Part of a small language model's weights.
Size: 13 layers, width 384, 3 heads of 128, vocabulary 32000, 35.3M parameters.
Training: a variant of SOAP for these matrices, 356M tokens, 2714 steps.
Each number is 500 + 50 x the weight over its row's rms, rounded and kept within 0 to 999. Layers, rows and columns count from 0. Numbers have three digits each. The size before them is the row's rms in percent of the matrix's.

# layer 8 attention output, 384x384, rms 0.131, rows 132-263, columns 0-47
094:470572476552599537468448537573516564618529532492512612487533504513459486466428525485529491547596449519453508543523530579454471557524515443487533
099:446489526440467548415513499457469526506424445490532436523468478543460472524423502485452598551523516504640465502559537466491549504498515392590479
101:563475461494489558495487545490486457473536501486514508548493467435508525510465498504501503585506495514515453451573456494502584499524396425457484
110:552479563423544489502500501421469565528535482541582452516455595537473530457443535503503512569424521487547468558553500529513466466532480444441483
110:498525439562544458459474430516464474462516493518542434540476521513447541504509503405611563532458550626472509477476535565439387520524524504419470
101:434538495493516519502454469507482460541494477525397507533495518484450485521467429500596476522364498470523512556498547522497526386490392507466499
109:401404516535516430559516494494473516624547539514535477540504540495599477457583519571458446532513466486515454547467443541555458489501524541588585
093:534512533418451535581446567515504588528504508478433459551485472465536497531551475437586450466548588403469565530519487455429479530500463517480439
102:512628457576498477532596446453533529509450544546516435509478536515460533434520458548508443539568434484500506426451565613480531548480550462483479
103:490532490576505515411438380446508520475509408467518464462513448422522570391476510496462480467520523480484489494402497443495456595538562565513525
108:499563455492470486528551520526538453526511521451572501465542504529534601486541451443463508507554458522469382499530547542527607473486449443567554
092:593584585513359507537527552564435589471486467578477593519481618511452498547572517483458588431574437511513477462505492400457518549558545516486519
102:536430453481460507545460567548545453554531489481483517472517392524457585446513511518546418476455543570537487422400497404590510484542456463488501
099:544482569496472565421492484430498486483462412531525423495418534531422536474468487406450533532527429537490604444530488399527510484504546503465457
092:524442521438500508470499432516525511497542522493517441564469458517499584473547506556426480455468513487487526450498391446442524437573574564408501
101:507501528504549475518451445535473589478436497525555584451484538443500530503455516519472504527498480512477528478486577501516467460484426459541498
094:520507487489520608461563430472467467524385605443466485526474509523542529480524561526522527510444540566495517560498556485529507548524459469525488
095:390560492481541498404474519460523531425391559476575493438421486492446453425512481490466422585407595449505543517526497548529501495519482537436482
093:429462447499481506432556499499509393494432501502371419518496550555480469578504456511549528512469541463480460440430486461518538407528435654489463
108:501494462449450483527576513499524506434456446503505541465475450478515462532482557428457480493466404491477455437552529443462568508512526501457520
099:420472517457457583437445460438531457504491547470494472566594547531570509563469524531539549516501525586537439556461495507546494430494446573500490
103:434493583497519511510515470473487452508456500484484498495473543516462470453510452499509453446541412489469503465530542509522525470500503547460505
088:479484559514491558454507482561670511487514564477472564505442494552490491526436504548435436528515503444532371518461383413409516539433504518561527
096:408509450513415586439523598450514481527446519549571544447509520444428478479538524459422413535405514500528529512460482522474445400521561519478525
102:456479494467512516488545513535467515461461531485537448442543534479484468533491376553559366499518540440442446515453525557488472534584529519454454
094:494481487472558501528481540575507529547566541506478481535448546567422439594460522508476548448474436544511477491527399500523509549441474426533545
103:451526449471433538470546406491515574473424452592519491499523641534475494514493520473532576510495519526512515529539444459504473528617473536505584
103:513527599546523540481561503444515435538531593517471494540432394450488441530522453559410465464442387452490514456523596449513593481526452494520453
099:537478478502520541554486540534544523471531533505529497542596486510538493559551466525522347577466512525472506452495548513398521619485425473449572
101:474384575495484508384502486382479516523458493518461429548510528474507563453506471519470428519506466521604543435465513572491546518509526531440519
095:516475479475524411501466505463488523435455535393456520472491380464483439410493461602540587547492506432555514459550452498518565537582515457520517
102:608487509474472570545426495460514440459527525568537523503553584552445527487590455514638586410573472551438491452476497525477506494529459413421448
105:455456575447568423456587507455471588545584427408554407486612536490543507574446478466442512534464451541529582532564462495544534570616517524538464
095:552477550555495540441432517561511451572487458480445505493524472507527523562456483533485514532533426556541555490507545563493456512514493518514443
100:551468472378517589509528507507557494569503488482501469513571476521428580517478522513566483521540514495403590499515515482456541505518511465499602
098:510514485524555515459512450502553624551532459539508550480461549553429470498540502510511501651539482485425423565442434514518493508543517496453479
106:590534445499555516499457491496551531564427411411449526535501498536518472531432504557524486426476524469551586590489461482520459447444551550491486
091:509502593479645551487590591563442468501661488519364534502510525500464474417509576518535492489410518431447592470545424445537544409544477449459479
102:498530476527535566566432521482544406487462549449526430551433494487551472497512459570554473362551481433463492489504526394426529515511494596441475
095:432519488464527600539470488482495432493540593496505499512473456533472550595482464484575495546446530441371444448472490557503591527552627472518519
103:455524439392495505520490460525571450438470542493542446546517510422507436489511571512450521497470497478426493490436421466420408514549490566518481
096:559442501405557509482436475569590539522594502488422469487509513482567619555549465601450516509520496516389478414376433462605520517558472483534572
101:464476544491534550544492495469512493499573550507511450561540487599434510561483500502570554519559493551445508446530506515455558547575537549451560
087:421560535532552547575504462484496523490478441483470485511554468441529488503498527482495424448480444587573479549492449550586612522503484577536444
108:451523516402591421511428471601528520599475519550492427518507502471498485477538488540517455489445510572515471495553486465457542524492456506472454
107:523393459503463533477470525544487541430492407539472496556482441491570468563474492559528504492509417452487585576478510500587522592526452425524508
097:427521470462476455474458495540443392555438575558530499616456462546465465462577542514447503473490524471485489477436516484478457503545453472476569
082:573447566521610522561463574532471524447539583568472511489452512547461525530505514493557579527469459566565562556552462566502545505462435530504499
098:423516570429524515416454394491507536466444521532504543564515499494443512514568543524523466472576581552615446508479555482519544510405503454435418
091:504433456494422381509533479540516493393519551526495485445454490414477478458452405497421451570448492438506513493468475527492446578499431539516499
111:508415550551485587528469451460497490519592477473538481394585550578371565498539407433527442466551485478533422431482531521506541504432526512499516
095:521495409439564536476531546452618433530549514496528571462519511533543493461473517537454583501516460609454601579475488521439465438532447535496547
109:380558537486501599466456553612524544463549515454525478562577465491378479507523503593477500490331457587514543443490534449572478612513432540479453
103:559581472545483467505526559498534552442533537498425482611524487485461570525478559494479390381529479488415490452495462486564551487535540483501486
098:464524563502428526495540483532540510532425534448562436602556522523499508489520516443510534427462459540489452495598438393552432541557516523595503
098:495458521528477545520510538483579492480514394485534531509534558518534533533428493544476491583490431542470445560513518450523571551489561461471592
100:471488591568500533426558535575557521431507443527456514416488509531467444461383482539494443482459467492469535538516506464526408568588502521505471
107:506406440514490515441565483612530512452525546488537445543485532470473554529466490528489469516589495438448551482423474391508487363543526497488535
101:500527518475432471552506509519508447506528565530508427434427626455579481561499573482569492464564451589493574396503485534560544513585523503585517
107:493491428485479500467518586446573425406566485493548489422412508430495495416517542374522442485432522532500516489566531481480461492433439446451504
100:538488589513589565421523505500485560524481540512488555485426500459622461530454465598446421466486487505439448514504474549504488412493486571475466
109:407477566426419551538558459593523493508577544514474501536491474573453497528505454499482474488517498491535538391346532505528490403510528481480426
109:507521566456479482482422455531548516435410562548515497540588446449456557473401451576501500533571514439556555507529519565578482471454452529626511
113:579475521584455518428452508480552468567483538437599553462463456527508568547518454548476477436481521443447487429532520514537493390424477519481518
100:504494496474515445475492461427451565499514522573500524539518512515576543387558510481593467498515466455457428513487478505638511471491473503415412
099:509438542488547424605470443500423482497465573545512452490585452478504436433439384517518525485489489501477470481471587445448545457521434495516508
099:400488512553502494438452602594524550541509533509513507497452523488492440477537589391529544502482501513563517453563501557517561551467432515437463
095:497577451500497515438448524497424511508536517425486507508529468510636462473515507429491480519443456496459536526483499463481489467478510423549600
093:543513498560539487498500402585488625466529471564509514581552480519512363530445486411477514557410488500570518483506492534446529533489448549545559
115:502472497505419470433491541495588507478400496486446581445529523509477470511555476430597481438423524603542489548507449544498532423424450501464521
105:596414398504466498526563481503514449464452547476529498493521517470565475516493441436495498461513458493483547541517432514438518451524513459588442
110:507487515454489499427532567505414461433445474520413561493471482563527561544511454556549486538430414556507454560546456542440473509552475439570559
103:527411612465478537479549435550508547538445530499563501513488549596562462426511507509501565615489554595458510450449463548505604549494388521524417
105:555504546461478410512522479513435477535446516468558516390501482536535472460497585484531454444390554480517501553464525528463523553506495423504513
097:537569518578561504577432481536475588576435581634442481623485421572482517478534563411506530510419557523467606455504509564499549590586561504589482
111:527450430616423601573520508521468530512527506448596455521466547503494480541570539471434455550450491538515470510462487572479444534534478430514472
096:448526545540520634566525486539496536509500460411477479589498409431539632515553570487519527514500543427470526461523568536547496515469500481577598
100:506599510549531567501443456482448449581443573483484484552485532561557486496554574501491493568449513492470498501594432420446415482508570472379506
089:537556508517529510497506544525478469554542511524574515507540430576478512561506491530547465426540559466488582504532468508480489469514575438587523
109:515459493496511468475579453431492528487501485542506508513518520475511441489501521478536484561508502574596557531490557394492476446543505522508536
099:525585383564512547525531424487605460512543520515423416498473536501509522524518478432478466440452562504510515478466583391612540497463493638548551
090:490462619401557516481601554453533452413475508484574472379456489456529536477469519510538560451582504584499588460465485529488548415454556510545472
089:431474482429497537522501489536464455517481474474542579550571532556466467524437521537478458412492547533503482522490510480503528415486496574508566
107:500488547571546504545524476466515507527454466494569485573423437468517401513558504588530438476450584571546560646532512537517533533581513578468464
086:505544490458473494506544496443411587475503518561520542535567449516555541392541525539425559407509555513588401463519552468490469492417538474568505
105:440642561555530461469554457492544594554445563526444512537400488524513472452467531451437436454547579508483548498472549533426438459501503481560460
110:461541549565542487509557485457443452577555469464416459509426527560491525516498417552447516477555517515405411483445542481539524486428509488459423
104:528484597553490575464503514489487562574561579481570537572481449457496422472526491496495528548515502448490460476521448420511470486446441392623478
104:502582488574380504448491420448543435544524456548479498408528485444538604546555525495381509522600520538544532505520415532504558471525409542565426
109:488561457587505525515485540513422476487508443562497374465527503433486502408366569589435485455466479504477495472372457516510454556475482478417595
097:466418410560476452542591542544487492520472549540510489472496500461467505553459485502496516516393503514519521448549526503504519515424491478493515
097:482534427478481485492589436435476469445484424505564477448495536400448458451508576477461544528496528584551432536483503462494535411489491505570484
094:498496471544424494542470432528429562547495549491516506431524517439457475539437556527490523532579538496416429529474554556464494506460430587580471
089:506550475511531418482529441461521492433417346532576490564487576514493556437444529459535521487597538542574489499368520421516520486465486502558540
145:588412506507414553534529472530518487457502463494496511489457442540428464552506446473512499503491485481517451570498487592434449510497555503529465
108:544441463451470502470442453530448512623537581437488523527483425449470588477463555488470567562542480584474548567506558397453488481527469470514467
097:567451535507483426489567483514522468585492487356502488619533519462499481545602550456491528548587483623474430519477479623559513516568429518543420
092:487522551451421494586486453435473482505458488558501542344533487535442412507511508474477464471470569406454424455508506509514458510482470490574605
094:468441465388545495502528535509516485506501467593511567519548394468524508422401488482444540515404450475505601509486481479492534458480514478494480
105:471482582498433541409493461510566515513501501526510468491423555482403546536429465534498471444463428441486538546614571490378544574495461551552465
103:519502546577458504549491487439546429487514512479531521542482445438544561510510501503560421557526505487513446526480467531527495535565444457543509
103:430517521475449458410573550514533490464493500594572513579467559483451402480486559482516470477484522452522501486562570556488404482481468482430470
101:577589514537447508542470524510502476536470544524457569473552585533479600608462477494433590579480554566418496456576485531537566550501473512480486
093:416514531544576568489519496480501479460529575524538437489524516545540534555511528503512553436510489514491501474541506523510512490439521496472634
099:454428484494599452434404471587518457434477422527521468543473539454448428443492545444486507526544483571491511563510559556488538465467478440468605
094:566435518394433481487467564446512495483550569394525533509400495606452474471566576439499517471412525521400532453432475527440515512460487535497594
103:435375479461548474581567468601505455490476505378467564521454463451450549567604528389471540472464476491574420530545503427551472549520529557480511
108:483509513462439522501471485512486528551532484514476544513527467456477343535415478530428470585546533547539549488486555494514612425528533502487567
105:484594474426521529486508439399457425566491537490561423449517469507466493399526424485506518516513484490539499535536380481555435489465518481501484
103:535472502557486488511432603525515557461513493509491499465425428514517543482566469538524553515506585482536473566517534544532509467553513491616537
110:517520438498504444561483528452410432490398433439352456479535424473416555529470528501484541512545512443480505566506380522499505488476548553515561
089:543551550501567573558513459473500518459403531530402529438565481495497486470502418481520536508458534569394621469492528442562478518501437517436505
105:545528469512543541541413502481519562462512531506424495441509469526538479594493526522510600558439475480470465553495504470551372549479497597554535
093:556529517559539557450494445470454455514508581461490418449518481560488482493595516475560428465516604511367529611554585502501443604482485492510488
092:464499552535575467520581522461493504543491433569499579532514573521429574454486417421533432524459399450413458540530454501540517531447617528559517
096:406543554512495564545505522459509557475524509585459526530466482529491539468569460539473464532573499500420485456556546509452441509480495536521528
111:498498429402553507496552395492441558516486499428425536392562527587507530483484518518536450454505407469484603533573442617456534532489529461522422
105:550451521427489536538542483513593482576544414539473414511542491534517548499487452527530439502444366514583516516452571448490514447457448578524466
110:595561474471541469494556587438531489484531557540448452540396419531546493600516468522482417471489485504482485500519535559532516503568495489485508
106:455514511494550484388499590521545508488632458483525570416465552567535466450510650428496503528570476506479482574533477571465519487523539475446567
104:515502464542503504470437463402502443533496413539547418465471525498495430529484493464529462436471492448446445452538608486584582435470528568557506
101:454526462573454505490522617463549490450474522462448517459513499524499559561571494514546461568440450553543453481432506499530506533476505493524500
099:486554495519519493486493514513602521509470438468481537599526499507529558435616463500557512524503552503555561491587548586509531508532512476495588
099:507431509490482409456525528501554539512469561497536403506583514360535558512423512402571562500551500531496505470543486533587524553524533576508505
096:449505499465521505445516513449529453526515521561472532477485484512461528554526564497485444552557461418582533482469561392493453550561553561519437
093:494407543469554480567501555571499484358501543539515422473534444571551467494507497536446512513560458393454442479496545580498564512509545599505570
107:481448510477529542453502415525463457435542488491503506458471491420464458556460589447494558365453514526534522610466527502504451468528518518514510
099:470451452555484549509512420524470537521386473534527554497514467456506564504509608468536472465452513570498376479579518449537481440469473487469530
115:495557546553409595545471503535564467551453539585476470402563575417545522583488414520429523366464544513583544528510555439595534433536646515523512
094:517468478513525550522546445542559494445442495551523522574471593487520462505489476441531524475540472546549632500564508540435491431543497482538464
097:430507541494501579521452483494443563514517484456485571527522501506430499515485455534459561495535595498541468493523481557545580573462534504452581
098:592516548531520519514507522529526498511437550471504415468471572526496559514500498506598414515455515569527481549500502500565436457491532429474496